From a checkpoint of a small transformer trained on Wikipedia: width 128, 4775 steps.
Each number is 50 + 12 x the weight over its row's rms, rounded and kept within 0 to 99. Layers, rows and columns count from 0. The size before them is the row's rms in percent of the matrix's.

# layer 12 MLP gate, 320x128, rms 0.119, rows 9-80, columns 64-95
094:54 66 51 55 77 39 43 51 75 44 49 56 51 41 43 63 42 34 69 60 60 44 53 43 53 52 64 34 62 41 62 41
092:48 26 55 40 64 61 57 37 51 33 39 33 53 63 37 64 57 43 45 52 53 30 42 51 80 39 59 42 52 44 44 45
103:57 47 44 47 59 68 57 48 36 55 22 47 65 46 48 45 80 61 51 40 27 27 38 19 43 47 58 53 39 47 47 41
102:36 52 45 27 56 35 47 51 32 47 28 55 45 75 40 55 52 59 53 71 50 57 66 26 61 30 47 52 69 68 42 53
086:57 46 51 50 55 19 58 38 62 57 41 40 44 40 61 50 67 33 52 54 43 69 70 49 38 50 77 53 49 43 66 50
101:45 54 60 32 37 46 45 56 54 44 35 55 55 42 58 52 72 54 40 70 42 62 64 52 54 68 51 46 49 46 33 55
093:51 65 35 57 30 71 34 67 63 61 54 60 32 42 43 43 40 38 63 63 26 53 61 41 42 25 53 47 44 50 63 36
099:60 36 58 43 56 62 38 40 39 44 18 52 46 50 51 51 54 48 62 70 72 58 63 39 51 48 72 53 57 42 51 68
096:62 32 54 54 64 61 72 64 62 55 57 65 46 57 35 51 41 31 50 48 49 43 66 69 62 40 41 59 70 48 46 36
100:51 19 47 62 45 26 38 70 50 71 46 56 45 48 55 30 24 59 55 57 41 47 47 47 58 34 57 58 57 43 74 40
105:60 69 71 46 43 50 24 50 72 55 28 65 49 44 36 54 40 73 42 39 64 50 55 45 56 35 49 40 47 38 55 19
110:33 46 24 59 55 63 50 45 58 51 34 46 54 60 60 48 43 63 59 56 42 46 51 49 39 63 67 72 36 49 54 61
101:53 51 30 60 65 36 58 41 42 67 30 40 53 36 57 45 63 48 47 66 46 60 55 74 30 53 64 58 51 47 66 57
104:47 45 54 61 46 38 44 53 45 45 40 42 60 42 34 54 51 42 35 42 54 39 61 50 37 26 78 56 77 38 38 45
091:47 49 57 33 62 56 43 53 51 47 40 39 53 53 20 54 69 57 37 52 59 78 28 39 49 34 55 55 40 71 51 30
099:57 18 43 48 59 67 56 46 49 58 38 72 34 47 55 40 56 39 38 39 55 44 52 55 47 43 38 52 73 43 45 66
100:68 56 42 50 55 48 33 31 53 51 47 38 57 66 33 50 45 26 57 40 38 49 62 51 65 57 58 68 51 40 54 57
103:26 44 64 49 64 43 44 48 48 48 53 21 47 53 38 48 41 39 50 37 45 33 59 49 47 38 50 41 62 55 65 32
101:63 59 49 57 53 45 39 55 39 52 35 53 49 52 46 47 29 40 47 67 40 72 50 42 40 32 69 55 50 38 43 62
100:45 33 49 40 49 53 45 54 47 65 62 32 33 60 43 69 44 43 51 45 66 58 43 26 47 44 89 53 43 55 74 24
099:52 34 48 54 76 57 49 48 50 64 56 46 46 61 35 40 60 57 47 46 55 49 43 50 57 43 50 51 52 56 47 51
098:45 62 58 66 61 52 27 40 47 62 57 57 59 35 34 50 38 58 45 66 49 57 33 51 41 34 48 36 26 52 49 44
104:38 40 45 61 46 44 65 62 55 50 45 52 57 62 61 42 51 34 70 60 49 70 62 46 50 67 42 49 80 63 38 62
100:41 46 64 54 52 28 25 55 39 58 42 74 51 39 47 47 48 32 51 60 25 38 42 51 36 38 56 15 50 44 35 49
103:41 42 67 45 56 33 56 54 52 45 49 66 36 47 21 46 45 42 42 46 49 45 46 56 59 35 54 41 40 45 41 56
103:62 34 64 71 21 48 52 39 49 34 55 53 51 57 47 48 62 60 35 42 58 64 50 25 50 35 56 42 46 30 68 61
106:30 37 51 46 53 50 48 52 45 54 59 61 49 57 21 50 47 43 58 55 52 79 63 57 66 45 49 52 68 68 46 42
105:39 53 60 31 30 56 58 58 59 56 57 52 52 48 54 45 55 54 43 62 54 59 72 52 68 48 58 55 57 50 55 34
097:57 59 56 37 51 52 52 67 66 51 75 60 42 33 37 59 28 48 55 66 59 51 44 46 43 54 38 45 63 56 51 58
097:56 34 29 57 59 51 40 52 48 37 52 41 49 54 41 46 74 45 73 42 45 50 66 61 57 30 77 70 45 53 54 48
100:52 37 59 75 44 54 50 55 52 51 58 56 60 21 22 52 57 55 66 40 34 47 53 58 73 72 51 54 56 44 38 48
106:21 30 42 56 52 45 53 48 49 36 58 53 58 61 29 25 59 53 56 49 22 45 48 64 48 35 56 55 54 45 40 48
091:51 54 47 52 39 42 62 54 64 44 59 53 49 47 39 59 63 57 41 50 57 68 64 53 68 67 31 49 39 65 48 47
093:68 39 66 55 43 48 43 50 75 49 54 56 60 44 40 58 56 47 74 34 60 53 53 35 51 41 40 36 37 50 34 50
099:43 50 56 38 64 59 42 50 58 54 55 46 40 67 46 57 44 55 40 57 58 50 61 53 66 42 49 40 30 40 60 51
100:42 37 53 59 43 49 48 46 54 44 54 56 37 52 49 47 46 35 44 62 49 63 70 39 49 45 38 29 43 63 41 46
105:43 31 53 63 55 45 46 31 31 70 37 55 39 54 54 44 64 49 45 72 35 28 49 40 55 31 56 44 45 54 48 53
105:51 53 38 41 37 45 38 33 45 43 54 65 49 45 38 35 41 51 34 62 38 49 48 50 49 40 57 48 64 50 51 31
102:66 37 47 58 62 43 17 21 44 56 41 33 68 42 48 26 67 45 47 64 56 43 47 55 39 51 36 51 58 32 33 31
103:53 41 57 54 37 71 49 49 65 43 40 37 48 39 45 23 45 62 59 50 49 19 53 48 37 66 61 41 44 54 71 52
085:53 44 62 43 48 45 42 43 51 40 54 30 48 21 43 54 56 34 41 64 50 58 34 48 47 58 55 53 35 49 36 57
107:66 71 56 63 70 56 67 43 59 61 44 29 77 52 39 38 48 63 53 65 54 72 42 57 81 59 51 60 63 53 56 54
103:56 49 56 53 40 21 58 65 42 48 37 56 66 50 30 24 52 41 41 38 65 47 53 53 60 46 64 40 28 81 48 43
103:38 44 51 65 48 31 25 56 84 43 40 43 56 56 33 38 34 63 34 55 70 57 59 43 48 28 67 66 46 54 65 44
100:36 36 49 40 44 37 54 51 69 53 29 51 44 50 45 50 73 75 36 58 44 55 59 50 47 90 43 24 51 65 39 62
104:47 43 29 55 30 40 70 42 51 53 50 39 51 54 54 17 58 56 41 45 60 34 59 69 41 40 48 40 40 47 56 42
103:47 70 53 49 69 68 45 58 44 39 52 40 70 54 58 46 44 67 53 57 56 39 28 42 58 54 47 54 66 39 74 76
099:77 63 43 52 59 38 57 45 50 42 39 36 40 55 33 45 83 52 62 58 34 24 56 48 41 47 69 46 46 60 61 47
105:51 31 60 49 59 52 53 63 63 43 56 72 52 43 14 36 50 46 62 50 49 56 35 53 70 38 49 62 55 78 46 46
097:63 78 51 61 47 36 43 43 36 52 16 43 48 61 51 43 50 41 62 55 61 74 51 48 57 63 62 58 42 36 69 54
105:46 51 40 45 29 34 34 46 30 51 67 46 67 87 68 44 44 63 53 38 42 52 51 41 39 52 71 56 39 50 42 58
096:48 35 53 31 53 37 45 52 47 27 60 65 53 70 50 22 16 49 41 48 52 59 49 41 51 40 68 32 46 69 68 52
103:45 26 61 67 43 52 53 50 64 44 36 23 71 60 54 50 57 75 56 63 34 52 24 49 57 66 43 49 56 72 46 34
105:44 54 51 46 46 54 41 59 63 67 66 74 39 51 40 57 59 26 55 57 58 41 43 48 76 49 51 50 43 38 64 52
092:39 64 52 77 61 46 68 60 33 49 39 44 59 43 32 45 60 63 57 65 46 48 47 58 56 37 74 47 61 40 40 57
097:51 53 37 80 63 64 59 40 49 48 47 50 59 44 42 41 57 50 62 79 53 50 39 19 32 54 47 47 39 45 50 65
100:60 29 46 62 55 40 73 61 39 51 37 42 22 68 43 50 49 43 51 51 54 55 44 52 44 45 52 62 39 37 55 48
101:59 43 21 47 45 54 54 51 63 26 64 45 67 44 42 37 61 56 41 44 56 63 85 50 38 59 40 59 54 49 45 58
099:48 53 68 50 28 45 39 33 40 75 31 52 45 53 46 54 43 53 70 64 24 46 58 32 62 68 57 47 38 56 59 52
095:47 47 55 65 56 63 55 37 76 60 58 28 57 32 41 62 54 58 59 46 52 43 50 46 28 54 41 32 65 41 54 44
098:65 53 68 51 61 51 44 53 47 49 61 22 54 59 64 49 72 43 30 51 54 48 61 46 64 46 22 43 45 49 32 66
104:61 48 80 50 55 34 51 66 52 45 56 69 42 51 71 40 37 46 61 29 38 63 55 47 61 49 69 54 60 49 55 22
110:57 55 68 38 56 37 51 69 44 52 54 52 67 35 28 43 47 42 28 33 51 48 65 63 72 57 48 27 40 46 36 43
103:36 53 59 29 61 43 44 52 58 49 60 45 71 57 41 45 57 57 63 49 48 43 66 30 45 42 50 54 55 48 62 55
109:59 67 61 65 44 57 54 52 62 55 47 55 54 25 51 48 60 47 48 70 36 54 52 08 42 33 57 53 50 41 41 56
101:57 52 36 40 52 50 25 55 59 32 71 53 43 63 44 34 53 57 64 46 59 62 33 41 58 54 79 26 48 60 44 55
100:59 56 57 57 43 40 36 34 64 53 65 31 77 76 53 40 42 66 49 47 54 41 54 61 34 49 54 71 60 41 63 40
098:64 58 44 68 55 53 51 50 38 54 43 44 30 44 58 37 33 57 49 40 63 53 51 40 57 29 54 54 59 45 45 42
104:57 56 33 58 27 66 51 57 82 60 45 51 51 60 48 52 51 47 48 44 49 54 33 71 52 45 64 65 70 63 48 49
104:83 39 43 49 37 43 23 49 60 56 58 42 50 59 38 37 43 43 38 51 47 47 58 43 41 41 56 54 70 56 64 50
105:51 53 32 65 40 29 53 43 43 44 50 85 63 50 37 50 47 57 37 65 29 53 51 48 36 45 53 30 80 47 43 39
095:67 49 52 64 66 63 65 71 52 49 46 59 49 42 53 62 40 52 56 56 73 47 45 61 34 44 63 46 82 54 59 54
# layer 12 MLP up, 320x128, rms 0.125, rows 9-79, columns 64-95
097:40 47 39 36 62 66 48 51 40 58 68 63 63 56 70 53 53 51 50 62 67 81 50 42 39 50 40 40 64 60 60 62
092:44 48 57 51 28 62 68 38 35 68 57 46 58 61 49 44 56 59 47 49 48 53 52 47 48 30 58 66 54 70 64 53
105:45 55 53 50 45 27 55 47 69 65 48 69 58 43 34 64 44 48 51 21 63 43 42 54 54 38 50 41 42 65 34 44
101:47 68 68 51 43 32 49 44 38 62 64 40 50 40 52 66 73 24 46 47 70 49 54 50 51 73 46 48 29 52 59 34
095:54 39 51 44 72 65 35 50 51 62 71 39 37 55 40 46 37 47 68 65 46 37 34 49 63 54 49 55 51 52 54 39
103:45 53 39 24 42 54 49 63 43 59 45 53 27 68 57 49 35 38 58 54 40 45 42 46 62 55 75 53 47 69 48 53
099:40 47 50 58 50 47 48 38 56 54 56 48 43 47 43 58 43 63 36 37 49 85 23 45 62 46 54 38 37 52 55 66
097:42 53 24 36 43 56 26 43 65 50 46 73 63 60 66 55 56 50 54 45 52 62 56 64 23 60 36 58 65 58 57 44
101:55 64 50 55 37 60 66 49 43 50 63 39 49 68 52 62 51 61 34 67 25 48 51 57 75 62 77 40 62 49 55 65
109:62 67 39 53 40 61 39 64 67 60 37 51 69 49 61 43 55 23 36 26 56 34 63 56 52 42 54 49 60 59 51 58
106:54 46 48 37 47 44 47 51 40 30 54 29 48 35 53 45 51 72 46 62 53 49 52 32 29 58 59 38 50 57 65 62
107:40 41 63 57 36 48 62 43 37 29 53 45 49 41 50 57 51 43 54 64 56 46 34 60 48 48 45 32 52 52 63 44
098:47 52 68 44 47 50 33 57 45 42 72 68 67 38 63 50 50 56 69 41 43 76 41 51 68 33 49 50 70 40 34 46
101:49 44 49 33 42 50 53 27 24 47 50 44 43 53 55 44 63 53 65 32 30 64 22 46 52 37 50 39 69 42 56 43
086:53 34 33 55 53 56 65 35 76 31 45 49 54 60 48 45 52 32 45 60 38 51 67 58 29 52 41 58 49 37 39 75
099:33 50 51 48 42 52 48 67 40 54 34 52 45 46 62 61 60 41 44 54 55 54 69 34 63 56 61 58 61 80 42 53
100:54 52 66 58 77 51 56 42 37 58 54 42 57 57 45 30 46 49 59 34 38 60 73 68 45 52 51 49 25 56 60 44
104:46 50 29 26 52 49 44 24 59 61 54 36 80 56 44 47 42 74 59 61 51 61 59 55 35 47 63 49 36 63 47 51
096:50 46 48 51 66 64 55 62 37 62 62 42 48 57 54 64 39 42 32 62 58 33 44 48 51 48 51 50 47 30 57 47
094:54 61 51 73 49 54 47 58 64 40 42 54 49 34 48 35 61 61 43 51 37 67 47 57 65 51 40 49 44 56 45 45
106:60 47 34 37 56 68 64 47 38 73 35 65 50 43 62 44 72 63 35 71 55 56 44 50 49 37 64 54 40 54 54 53
092:48 51 47 53 59 42 65 71 53 49 72 56 35 30 60 57 48 58 44 69 43 26 53 37 24 65 49 69 35 61 52 50
112:46 46 69 31 46 46 50 44 44 44 52 33 66 44 64 62 57 51 41 50 50 45 33 58 57 53 69 59 43 15 50 44
106:59 70 46 29 50 71 43 48 90 60 65 52 64 22 55 48 46 64 43 54 37 59 40 53 30 51 52 39 55 38 59 49
111:35 52 61 55 50 44 31 75 53 54 48 24 54 45 42 32 64 17 50 39 65 45 60 77 46 55 44 49 48 65 56 36
116:26 58 78 53 62 61 55 52 50 34 62 32 70 36 58 34 55 64 49 41 77 40 61 51 47 44 18 54 60 42 49 40
105:34 38 69 56 48 56 60 41 27 44 46 48 41 60 53 65 54 37 38 40 52 52 37 55 61 45 56 62 46 44 46 46
102:49 64 50 65 36 63 42 40 50 52 51 37 51 38 60 36 48 39 64 31 56 51 70 38 27 51 49 40 58 57 48 56
102:33 70 55 45 62 52 55 45 34 59 36 26 28 53 50 57 47 39 53 49 59 49 52 50 28 47 62 47 56 75 32 57
101:57 34 53 41 46 33 43 47 34 25 53 41 58 26 36 49 46 52 34 28 46 63 49 55 32 50 54 41 54 43 47 58
099:76 59 31 30 36 32 68 42 72 51 41 31 34 45 57 55 36 62 45 40 64 36 53 43 51 64 48 59 33 39 65 40
104:46 68 54 42 45 61 32 34 56 52 38 44 31 44 56 38 42 62 57 67 42 61 59 53 59 75 73 46 58 34 27 49
094:54 55 49 55 60 64 62 40 47 79 41 52 66 48 35 51 49 67 57 42 55 52 67 45 38 51 43 50 74 54 57 55
094:43 42 21 41 54 54 39 20 60 57 61 43 37 58 39 41 55 70 49 45 83 45 67 56 24 64 40 59 51 48 27 40
094:63 53 45 37 37 62 55 65 54 69 69 66 46 57 52 44 57 46 70 53 57 62 54 45 51 58 24 30 47 46 54 77
104:33 53 51 56 51 53 47 55 58 74 58 45 18 69 52 38 52 27 43 53 51 55 57 56 67 44 41 44 51 55 61 46
102:37 60 44 45 33 60 58 62 69 64 63 47 35 58 51 44 57 53 61 41 65 50 42 60 60 68 38 51 44 65 51 17
108:69 34 52 52 47 61 50 54 42 43 60 43 52 76 64 40 39 53 46 60 40 41 43 27 67 41 51 58 45 71 44 54
100:49 33 55 42 78 46 50 59 65 62 41 41 22 71 47 69 69 54 40 58 63 57 62 55 68 55 67 51 35 58 46 55
105:54 48 44 43 63 36 52 43 51 30 49 58 50 60 43 61 66 57 43 56 40 50 51 56 44 40 34 51 29 45 61 66
089:53 77 41 40 62 56 35 37 47 35 72 52 37 64 50 73 47 69 44 50 50 55 37 34 45 65 53 65 46 51 58 46
103:38 71 40 52 65 54 45 89 70 49 64 38 48 67 29 50 43 57 25 51 42 52 51 55 59 50 42 58 32 36 54 69
107:46 58 37 39 67 29 43 42 41 75 48 27 40 33 56 35 51 48 45 41 54 60 62 51 45 36 41 75 58 20 37 46
104:48 18 72 53 47 66 68 69 32 63 65 21 58 43 57 58 51 42 45 39 65 63 52 67 26 63 46 60 47 65 44 40
102:44 53 56 41 39 47 31 64 55 61 26 51 38 54 54 49 37 64 35 72 50 44 46 49 51 59 32 37 51 40 31 49
098:42 69 49 37 60 38 34 55 34 60 60 43 41 69 57 21 41 42 53 50 71 82 59 54 51 58 31 17 41 55 49 38
103:44 51 58 73 53 55 28 37 63 71 33 61 50 43 43 59 56 35 47 30 46 55 55 47 81 36 40 38 48 43 49 46
097:52 36 40 38 55 43 38 44 48 58 55 44 32 34 49 54 41 51 37 48 53 35 53 54 58 47 63 52 47 42 25 32
108:49 37 59 42 64 36 46 73 74 58 48 52 46 58 53 58 74 43 43 61 44 52 49 48 44 64 63 35 37 45 40 42
099:65 52 38 58 54 34 70 68 64 46 62 41 45 41 34 35 32 55 39 15 24 39 52 52 43 40 48 47 59 47 61 40
104:62 38 61 62 33 47 44 58 60 65 58 46 47 59 66 33 55 64 59 53 49 27 33 54 49 66 57 46 50 64 39 34
102:43 52 50 66 71 46 68 54 63 62 52 78 39 49 67 32 56 27 45 39 63 50 61 32 48 77 73 25 84 71 50 59
093:34 43 40 43 50 48 35 52 31 71 44 49 59 62 43 65 45 56 58 55 68 55 64 44 41 35 51 44 44 36 40 66
107:64 61 37 37 51 43 30 63 36 47 58 41 45 20 49 65 61 42 46 68 39 47 56 49 50 55 37 37 42 53 59 40
094:42 45 62 37 61 53 44 65 46 38 53 69 43 56 49 30 56 57 75 39 34 59 42 40 58 35 82 82 56 72 50 28
096:55 59 58 58 46 41 40 37 57 42 53 42 38 48 50 55 32 55 65 54 63 41 39 62 44 32 62 52 59 62 31 37
103:67 46 44 55 38 31 52 65 55 45 52 58 41 31 43 51 83 41 54 32 49 74 38 55 44 51 44 52 56 46 54 50
107:57 47 41 53 70 58 61 51 40 44 43 30 53 53 47 56 62 58 55 37 54 44 39 59 35 58 42 51 61 61 69 67
100:69 58 51 54 58 52 52 46 53 57 33 49 46 47 72 55 59 25 57 41 59 50 51 59 62 55 50 47 40 53 59 60
099:40 56 41 55 46 46 36 60 68 34 43 66 43 45 58 61 61 45 45 46 41 47 62 59 46 37 48 58 47 31 40 60
096:66 30 47 44 50 25 55 51 37 42 54 62 60 56 46 36 52 56 42 76 36 33 75 53 52 63 40 41 67 54 31 45
095:56 73 50 63 50 40 45 32 44 39 42 62 36 48 73 39 50 55 58 80 47 52 61 45 54 69 48 45 42 61 37 65
101:62 54 42 25 52 38 39 64 47 52 47 50 57 60 46 59 48 44 57 41 48 44 38 35 59 53 40 65 44 42 68 62
108:34 38 62 38 54 81 58 44 64 48 63 54 47 55 45 65 42 59 72 43 50 54 56 39 54 52 49 46 57 50 29 42
104:46 53 39 33 46 41 47 46 43 67 51 39 42 32 59 43 51 45 58 46 48 37 53 42 32 47 44 57 42 51 58 52
101:50 51 70 57 62 58 47 55 66 62 49 46 46 62 40 45 47 39 49 66 45 53 59 50 37 25 51 41 60 34 34 56
104:53 45 39 62 54 50 52 34 50 35 36 43 49 45 60 47 35 45 59 48 59 52 29 45 34 44 47 50 64 63 49 49
100:44 53 25 61 27 62 51 44 70 63 37 43 51 62 54 64 42 18 48 61 52 59 42 52 48 58 26 40 64 61 56 50
101:67 61 46 48 48 25 51 40 43 57 38 66 62 70 37 68 56 60 28 67 51 45 47 63 40 45 61 50 50 48 13 46
106:64 72 47 49 42 48 68 58 44 40 45 63 57 67 52 53 68 48 63 52 38 33 44 42 72 66 24 40 50 41 32 46
104:50 48 63 42 49 59 48 51 61 67 47 41 56 24 38 37 44 58 82 55 47 58 35 32 46 49 47 48 45 42 48 54
# layer 12 MLP down (transposed), 320x128, rms 0.116, rows 9-79, columns 64-95
095:32 61 58 55 34 30 52 46 65 39 63 46 56 35 44 44 54 71 52 51 36 52 29 34 24 21 69 68 71 47 49 35
096:61 50 42 48 70 45 46 63 54 60 27 68 61 41 50 52 52 68 36 61 68 37 41 61 51 40 43 47 41 41 64 54
104:54 59 53 52 47 45 48 56 22 47 27 45 47 51 51 64 57 68 41 41 69 48 56 37 54 58 33 54 52 46 53 31
104:63 42 37 50 52 59 62 33 62 44 52 56 34 74 49 58 43 55 61 58 55 47 47 20 52 34 19 47 79 54 67 32
094:38 56 44 51 58 49 69 44 69 56 49 69 59 63 49 66 41 36 47 28 42 47 63 48 55 40 46 47 31 45 53 59
107:38 57 49 45 59 74 31 53 57 72 38 48 29 34 37 57 62 50 54 38 56 48 48 35 39 38 53 78 59 58 76 45
097:44 43 28 56 52 64 32 51 70 48 61 73 56 71 36 48 47 67 66 51 54 34 52 54 49 35 65 51 26 49 58 47
095:59 52 49 40 46 43 49 46 42 65 62 64 52 76 44 43 59 55 49 42 71 56 66 53 51 55 63 44 42 55 43 67
098:46 72 50 56 50 59 44 48 29 57 46 56 47 49 72 84 52 64 38 64 37 31 55 41 39 38 62 29 37 46 60 68
107:37 53 58 46 34 39 18 30 57 56 49 68 56 62 26 45 62 46 53 47 47 69 44 58 41 48 70 45 47 40 55 69
105:44 52 44 62 54 59 51 63 43 48 46 35 61 24 67 42 52 44 68 38 53 53 47 42 55 68 60 50 32 42 43 55
102:56 48 52 47 40 32 46 53 42 53 75 57 65 35 54 66 71 42 50 26 50 40 51 59 48 35 30 61 65 63 61 35
102:74 42 56 47 63 44 36 16 54 47 38 61 69 59 39 39 36 54 44 22 37 53 45 35 75 66 33 50 43 73 63 61
093:61 53 61 51 58 43 50 49 34 46 60 54 40 58 46 57 63 46 35 65 57 73 61 54 35 87 45 49 50 60 58 43
090:30 52 59 51 51 46 46 56 35 47 52 60 35 51 53 45 45 79 58 43 46 54 58 29 62 49 48 47 52 49 40 52
097:50 43 71 85 56 68 46 55 43 48 52 60 51 60 50 41 50 62 49 50 58 52 72 55 42 57 57 53 51 45 48 46
105:57 44 36 71 48 63 56 58 37 50 54 48 44 65 51 64 84 58 37 47 69 41 45 22 61 53 50 57 53 82 38 40
104:47 45 51 35 60 42 54 38 63 75 47 56 30 25 52 56 53 46 53 49 35 50 46 54 47 51 44 76 51 64 44 47
098:52 60 48 60 43 52 63 26 45 68 36 43 50 36 55 45 58 37 46 65 56 33 47 52 43 40 55 35 52 64 32 44
097:48 51 58 37 46 62 48 54 37 45 58 69 72 54 36 35 44 52 63 47 44 51 58 67 42 34 52 40 77 47 48 66
100:45 63 69 57 57 37 69 59 47 48 57 38 51 45 35 44 39 72 57 45 63 69 50 65 39 51 64 43 49 49 58 34
088:59 79 64 45 47 44 41 23 66 70 39 55 79 31 61 52 56 31 36 67 49 64 35 51 61 38 43 47 44 50 45 58
107:49 61 53 23 58 78 61 57 46 63 36 59 34 44 67 74 45 47 43 43 41 35 47 44 55 52 54 49 46 33 54 55
103:51 43 69 41 47 28 54 44 44 37 43 70 56 58 41 51 65 55 57 37 66 58 49 38 64 53 70 40 55 39 29 50
103:42 38 49 34 73 58 51 51 60 77 32 59 58 52 72 56 42 28 25 48 51 42 34 45 34 41 40 46 54 55 61 49
102:49 61 53 42 61 56 51 55 62 58 47 75 73 53 61 64 49 43 62 76 47 57 34 39 37 59 42 43 48 35 51 57
101:52 28 56 45 54 33 46 46 42 45 59 56 55 70 60 54 54 55 55 45 63 68 52 58 55 60 35 69 42 42 34 44
105:50 46 45 47 40 54 54 58 26 62 66 52 59 67 35 70 43 52 65 56 48 71 50 56 48 50 25 42 45 39 47 33
099:44 30 75 42 48 43 75 67 37 46 46 40 52 56 47 53 46 40 48 67 64 93 51 67 61 33 47 65 55 68 47 52
102:41 50 57 55 59 42 40 55 59 46 50 66 49 58 48 75 37 37 69 45 58 31 46 36 55 48 46 50 58 67 50 53
102:35 64 65 59 40 69 63 51 55 46 38 65 42 42 46 50 59 47 49 70 33 60 55 62 64 38 48 53 65 50 24 51
098:59 58 62 58 34 63 35 47 48 61 52 53 71 47 64 62 53 57 49 35 40 39 48 46 48 49 79 41 13 49 42 45
098:50 28 50 53 43 53 40 71 44 56 37 47 60 62 30 65 42 52 62 38 54 37 45 50 58 68 50 34 46 47 49 48
098:56 69 38 40 38 62 65 57 37 55 51 60 50 40 81 54 63 21 20 40 31 35 62 31 46 56 54 50 64 43 54 54
095:70 50 54 39 53 39 63 43 44 42 29 49 52 76 37 43 66 55 33 57 59 44 44 52 66 49 61 38 51 47 34 38
099:69 76 15 66 28 46 41 69 69 48 65 54 64 42 44 44 48 55 43 38 55 54 47 39 56 47 36 43 47 76 59 53
103:26 30 39 45 55 60 41 45 62 33 63 53 37 37 49 51 40 33 38 66 52 60 36 35 64 68 40 51 43 62 51 65
108:60 58 63 51 41 25 46 50 46 38 44 25 42 40 46 57 41 46 37 53 62 41 49 55 60 24 40 64 52 53 57 52
101:51 59 51 65 49 41 65 46 31 28 52 50 76 40 57 45 35 71 50 50 52 37 50 32 54 23 39 71 65 43 48 37
100:56 39 48 47 30 75 60 51 51 47 55 55 51 79 54 51 60 51 37 51 50 45 50 65 60 65 32 54 54 58 60 37
092:55 38 71 41 44 44 54 55 34 66 68 33 55 63 51 41 33 50 56 71 54 59 66 52 49 45 48 61 51 21 56 45
101:57 63 65 58 38 70 56 37 43 47 43 29 49 62 62 47 63 26 63 59 31 40 24 36 79 39 50 51 32 61 38 31
102:37 65 46 35 31 54 49 42 65 46 45 59 40 72 62 50 54 74 64 53 53 49 43 35 37 49 51 58 42 59 46 65
102:55 52 55 58 61 41 38 64 62 46 39 56 73 67 51 34 36 38 44 49 73 50 48 62 20 53 61 85 52 50 48 63
103:59 45 61 48 38 49 35 62 40 54 35 52 56 43 35 67 43 55 54 32 56 54 43 35 50 56 67 37 32 40 29 58
099:55 55 49 54 59 50 53 61 32 57 23 41 55 57 50 56 42 63 40 57 59 65 24 64 46 46 56 45 34 43 55 37
100:45 40 40 43 38 48 49 39 51 32 71 56 23 48 37 52 30 60 45 35 52 45 31 72 48 67 52 41 51 29 52 57
099:40 51 40 56 40 37 36 37 64 71 42 20 63 59 52 41 49 30 90 66 62 45 72 31 49 47 39 53 37 49 48 60
107:58 59 53 57 56 37 56 51 74 49 50 49 49 38 40 29 39 48 62 72 55 51 35 42 32 48 58 45 31 79 23 47
099:22 41 62 51 58 63 51 58 41 44 41 43 40 61 61 67 43 69 62 68 47 52 47 35 54 41 60 40 41 41 42 55
107:65 51 32 57 43 54 50 48 46 59 52 39 63 31 52 50 60 43 58 71 51 53 35 41 51 27 30 56 24 47 47 20
099:59 42 48 61 47 52 47 60 60 51 39 39 41 38 49 48 55 75 47 47 66 63 48 50 47 57 58 41 46 30 64 51
098:26 73 55 74 43 81 49 37 53 35 50 63 58 34 45 68 61 30 48 53 62 38 57 55 61 42 64 36 27 54 63 49
108:59 52 40 49 50 38 55 32 48 64 44 49 59 54 33 59 45 64 30 41 65 54 59 53 49 42 42 46 59 32 43 34
100:66 61 38 52 68 49 32 33 43 45 54 39 70 58 26 59 45 52 44 60 59 46 44 57 52 45 39 61 45 46 52 53
098:52 49 42 52 57 43 49 53 53 59 57 69 71 43 59 76 46 67 27 59 33 54 45 40 54 54 51 56 45 37 25 57
108:61 54 38 41 40 60 62 58 30 43 36 70 40 31 54 54 65 68 64 56 42 43 31 41 60 52 58 54 59 59 52 56
104:54 41 29 46 46 68 63 42 61 57 36 73 82 61 41 43 51 31 56 55 50 31 47 53 49 39 41 35 47 67 51 63
102:57 45 51 68 54 43 41 57 51 48 75 56 50 42 53 58 40 66 52 52 67 71 60 33 46 46 32 47 51 54 31 45
099:41 32 53 54 55 31 37 42 57 69 53 37 64 34 66 54 45 60 55 62 32 49 32 44 53 33 50 53 53 62 62 53
099:44 66 37 81 57 54 29 49 57 48 49 36 51 52 65 50 57 35 39 64 46 57 48 43 43 48 58 58 42 57 44 40
097:52 27 52 38 57 28 45 52 56 42 55 48 55 27 50 52 35 46 48 31 56 57 39 24 51 63 58 69 60 55 34 72
104:36 59 39 62 30 54 47 61 44 45 67 45 50 48 52 31 54 53 37 52 53 54 53 62 38 56 34 46 50 46 60 38
103:51 58 60 33 36 47 37 57 72 53 58 49 43 43 56 56 57 56 30 51 69 58 48 55 58 63 55 52 54 59 56 65
106:62 49 43 62 61 57 27 50 64 42 28 59 50 79 49 40 35 46 69 30 45 49 43 52 59 57 60 39 53 37 44 46
101:55 26 38 53 57 46 42 53 56 45 61 50 41 55 48 47 49 78 56 59 59 40 75 46 56 45 53 66 44 59 57 34
100:46 31 68 43 67 55 40 33 55 43 34 50 71 27 64 45 29 44 40 43 64 34 38 41 23 58 51 44 23 41 40 55
099:27 55 35 72 34 35 56 37 41 46 40 32 62 63 50 27 45 58 59 48 68 29 69 60 56 51 45 69 50 24 48 41
099:50 59 57 59 31 49 39 72 35 51 41 45 36 30 53 35 56 36 57 41 68 45 50 63 54 57 63 39 34 63 54 54
107:42 35 45 34 35 50 40 47 52 52 26 47 46 53 28 65 55 51 83 60 49 49 52 60 80 65 20 41 57 61 64 39
103:47 51 46 69 71 46 28 49 41 59 17 63 20 37 17 61 34 65 52 35 37 52 25 54 32 38 69 54 51 48 62 51